Weights of a small transformer language model.
Training: a variant of SOAP for these matrices, 102M tokens, 3110 steps.
Each number is 500 + 25 x the weight over its row's rms, rounded and kept within 0 to 999. Layers, rows and columns count from 0. Numbers have three digits each. The size before them is the row's rms in percent of the matrix's.

# layer 4 MLP down (transposed), 192x64, rms 0.201, rows 168-182, columns 0-63
090:500510504470469474494448484503516521512502511458523500486495524521455484493518468488511440478512531504485454473522509463536467502540529533519511496485476497481499538550480481458524518481488516
104:484525480514496521493534502489510505469486506486561472508511478502536492530530520456455515500569526511486568515500532489519514517498489502501534458540501525478499452482490489495499524511487512
093:459475468492514478522536518483476483493493502569474520530447501528483521487495511470522489511487549489514499463490512497481465518540513531497484455515479507474471510531524474501499535489462473
103:500502512491464501464524515479475499509490497533517475494511481506510511482487460479531503471517492486522449469531512447462476476512487565504519478504536460497492492532515447504477545509490460
100:502474509553477505536511503480540472490467530467478496468518476535515504507506505456497494515486533529471541537545515459505519496526504515455531503524483475530500493520532544518465507524500502
101:547521509438520496542502493502475500488552489544493517492474492462491504478530551509531523515526458539500519464510491510487545497502515478494470459480511502475509521512531510514486492515475541
090:469512535469500506485525535521515512536479530481510535485474520489506490495482485482495540475504497500467468521486488465530521499448453445528521506519481490498494561485517487503471444474505498
098:515466510493523456490525482537464515493512519471533515495470477525511495526489492542582505484500475502541515488503509501507512505479525476527518484499498472537552491479539459503548509519502482
100:490485501477494474489535492468517493512485504490506481495505509528495549506509480459483490555513499496472492490496482480489480515527457554517576508526502485493491548466490481492541511527508435
102:475508496457525519519472508507473507517504512533461558522469510555473490513482480529512471479509482485514440532520500504455505499492512450504489467499501527513516524512478525481502490530443506
102:537498527502470525518463488499517499522480516462525482475508449511549552532538509499493503492438498523472492540498487516501511535481501462518485496473501475526505483466508546509495503471462521
103:491507441473475520508537472467509508491487508529541490539483507458538505503465518515504548480484525546514505484472549492515485520473471516515499508516528481495502509515571506484489477515499531
093:471485471516501513489509523543503496488488491468456484500489508481518497454518501571484491500437482505507459475488488539520498502463472534485498564469481496512506493490537514485504472498462523
111:505493473531495480499542481527511468532527498489504508514487539496482471491436499519513509537496499492471492495548499473546458518459527507476499507479457563521492521520502467514484484501467469
099:490496478489512518446502484497474543488498524483492492472527485520535498518488536488493479547481500508530509509446490525483488509483507490472487570520544514560497497488534478505481509478515553
# layer 4 MLP gate, 192x64, rms 0.241, rows 169-182, columns 0-63
102:491506503555479497460526526525535481492499514492520474514474485507491516496495485453534453519515496486499499539506455514526521475477552493455492547536477499482475485465536501490528500493504452
098:473467488482473515524487485521486482489503474517463571520494469496515466468526500473519516458477510468496507550462531498478506521518538506500523454496484534511496485497469495510532474539464516
113:466488483523526508497542450504509484477511476489536480513457500538512495473452529512517518505553494525499492519521534486504536513474509494519530461491472480517505554522445490484510512530528498
110:505505494511486545507481507465488490474522502513501541497489476438499502545464495462477515480483514480542510508528535446485477450552467492511498515462495479496491495484456534514513524493479516
105:508487471489475468484485512485466457531527507492521510475558526490488468518532489486482430482458542497475491495546515494496483504513495460516513545472510489497526533484490487496499539499538486
092:538510532498491496510451506490506490509498473506503539543495552474542509479525563494525493482512480509435509511537499525510529517520525492472497484512503514468514479483464553488508485470526487
094:503506516465511476516512525509505499546494484493507515481495510523497492521480481486502543534466490499490469492525469501527492517498512572540472549459533471455487497467473451512501442502502500
098:511503485513542469471497469491467458490490529499520483467480466530505493538561512492510500504501520495519536532459456463478543513512515518497556492476483493466518486504498458509492492478538482
103:507535518528512491484487519509508528473541510549516526516519539522552531546466517474513513479523499519492516483534491488506512437494499470490502520493546511486479478480523523551501484507521456
098:479543494489495553522465493495519506493525476507522468512479505498530542542518466487487466523539489509478508526519553479476512455481537471489498485499470502537452505498487472519528509484455503
114:487553500483442504526473552486520522514483503490547454487468516474493487476483497459480490475479545507505480499563510542513531489544488514482504464513502490496510501467510497489496498521509534
090:478483496481485459553474497525474536512522539557535556492498485529487522498488555500488488490506479530502496555513498533462490478469496472488504518523519531454493493520503492511484501522484497
111:518499504534509541521511471470513506489536503515463470510475536498535508538513535492477494446522543537499485502502525490532482494514493505518518540451513505490501532504438490524467462500533512
097:574492533503485497488505506486499489520528500468514481509546487468493507482536516511500508500507500480459523537464515484474518460488511497539523456518473440508506569518526500525501516508492507
# layer 4 MLP up, 192x64, rms 0.23, rows 169-182, columns 0-63
106:478429504467485488491514528522490540515511528489507492478518508515498533534501510534504500501481521472511452541502438457509514525526478485463503470485501471469463499489490514480514526549515507
086:525476524504474495500509499541440492487482505488501529477526475505507505503491447533540515526528517495478518546485526492498500502561526471515488447504490476487479475535474500521519479536542525
107:519533529491494532534515528538524513536495512534462500520507543478518529486516513510476482506497514464425486527466477537495502535502494531475486478474521511521518464497553529490503505503478490
101:494484547506544508548487448513497464458474488486459518502506505502517497536476498463467505510534523498486532518545533475516505462507514472497546481508510534483509454507470541511513511500491495
106:487483557464504499489517471496491502504489499509479463441463507458539541542480508477500534528519476464497512509530509492488553517501547510488486491511512451493467500496511505536547497487492502
090:520517486524500514461450453477498478508482509525487498521535538482443491479493561501553461488529501526495520513508522497458496498480504522529524478507502485486541515518496536498504516551498485
104:476509469464487491481506511515466533514474545455493480509491480507486501482481478516506569515467484512480456535527547523485476487475497537494481499489509483463518502437492514514504481502495450
103:506553510532502523478479536483528480490497497500514491470524514420490538505475504518549506478529467517535497506485548482519505453483482494485472488475529511479498483487535489496492507555489503
094:490499510491471487481502462486475448484482473508499503504484514485480460506494493484552499518505518492492477495458537513486512462497560559476460512522491503553475457465499490493500532486460512
100:520543494524511513552509480488485500479500510510503515480490481517434506475510476494518536490526485523511494457527470498534505513564454528504461539463502500500540500528524530484496531503521483
108:491514499482472523526511481468517528488519525521479504502436518485488497478475453471526523524507480491497545475452512502508471523537511533479455485461511485463495470501506507458516476480549506
080:489493465516488492519481468538523473526475555544483531503525494493499534462470520518462500483510460481495495542492457515504501536463498491506502484520505528478509498534487492520487497565453515
112:534506510496515473472511501484496488500480506497561513523482491510469479493505503502500503546488498492523496541486521509539473474505505513480445500551497485511558497504489500446538474504456436
106:520496534508515399507482527545480487487475505523513504505495482534507517522506531532490501513462479469498500492494459510520499488520478453501476524533516540506515497485530480498482450491521478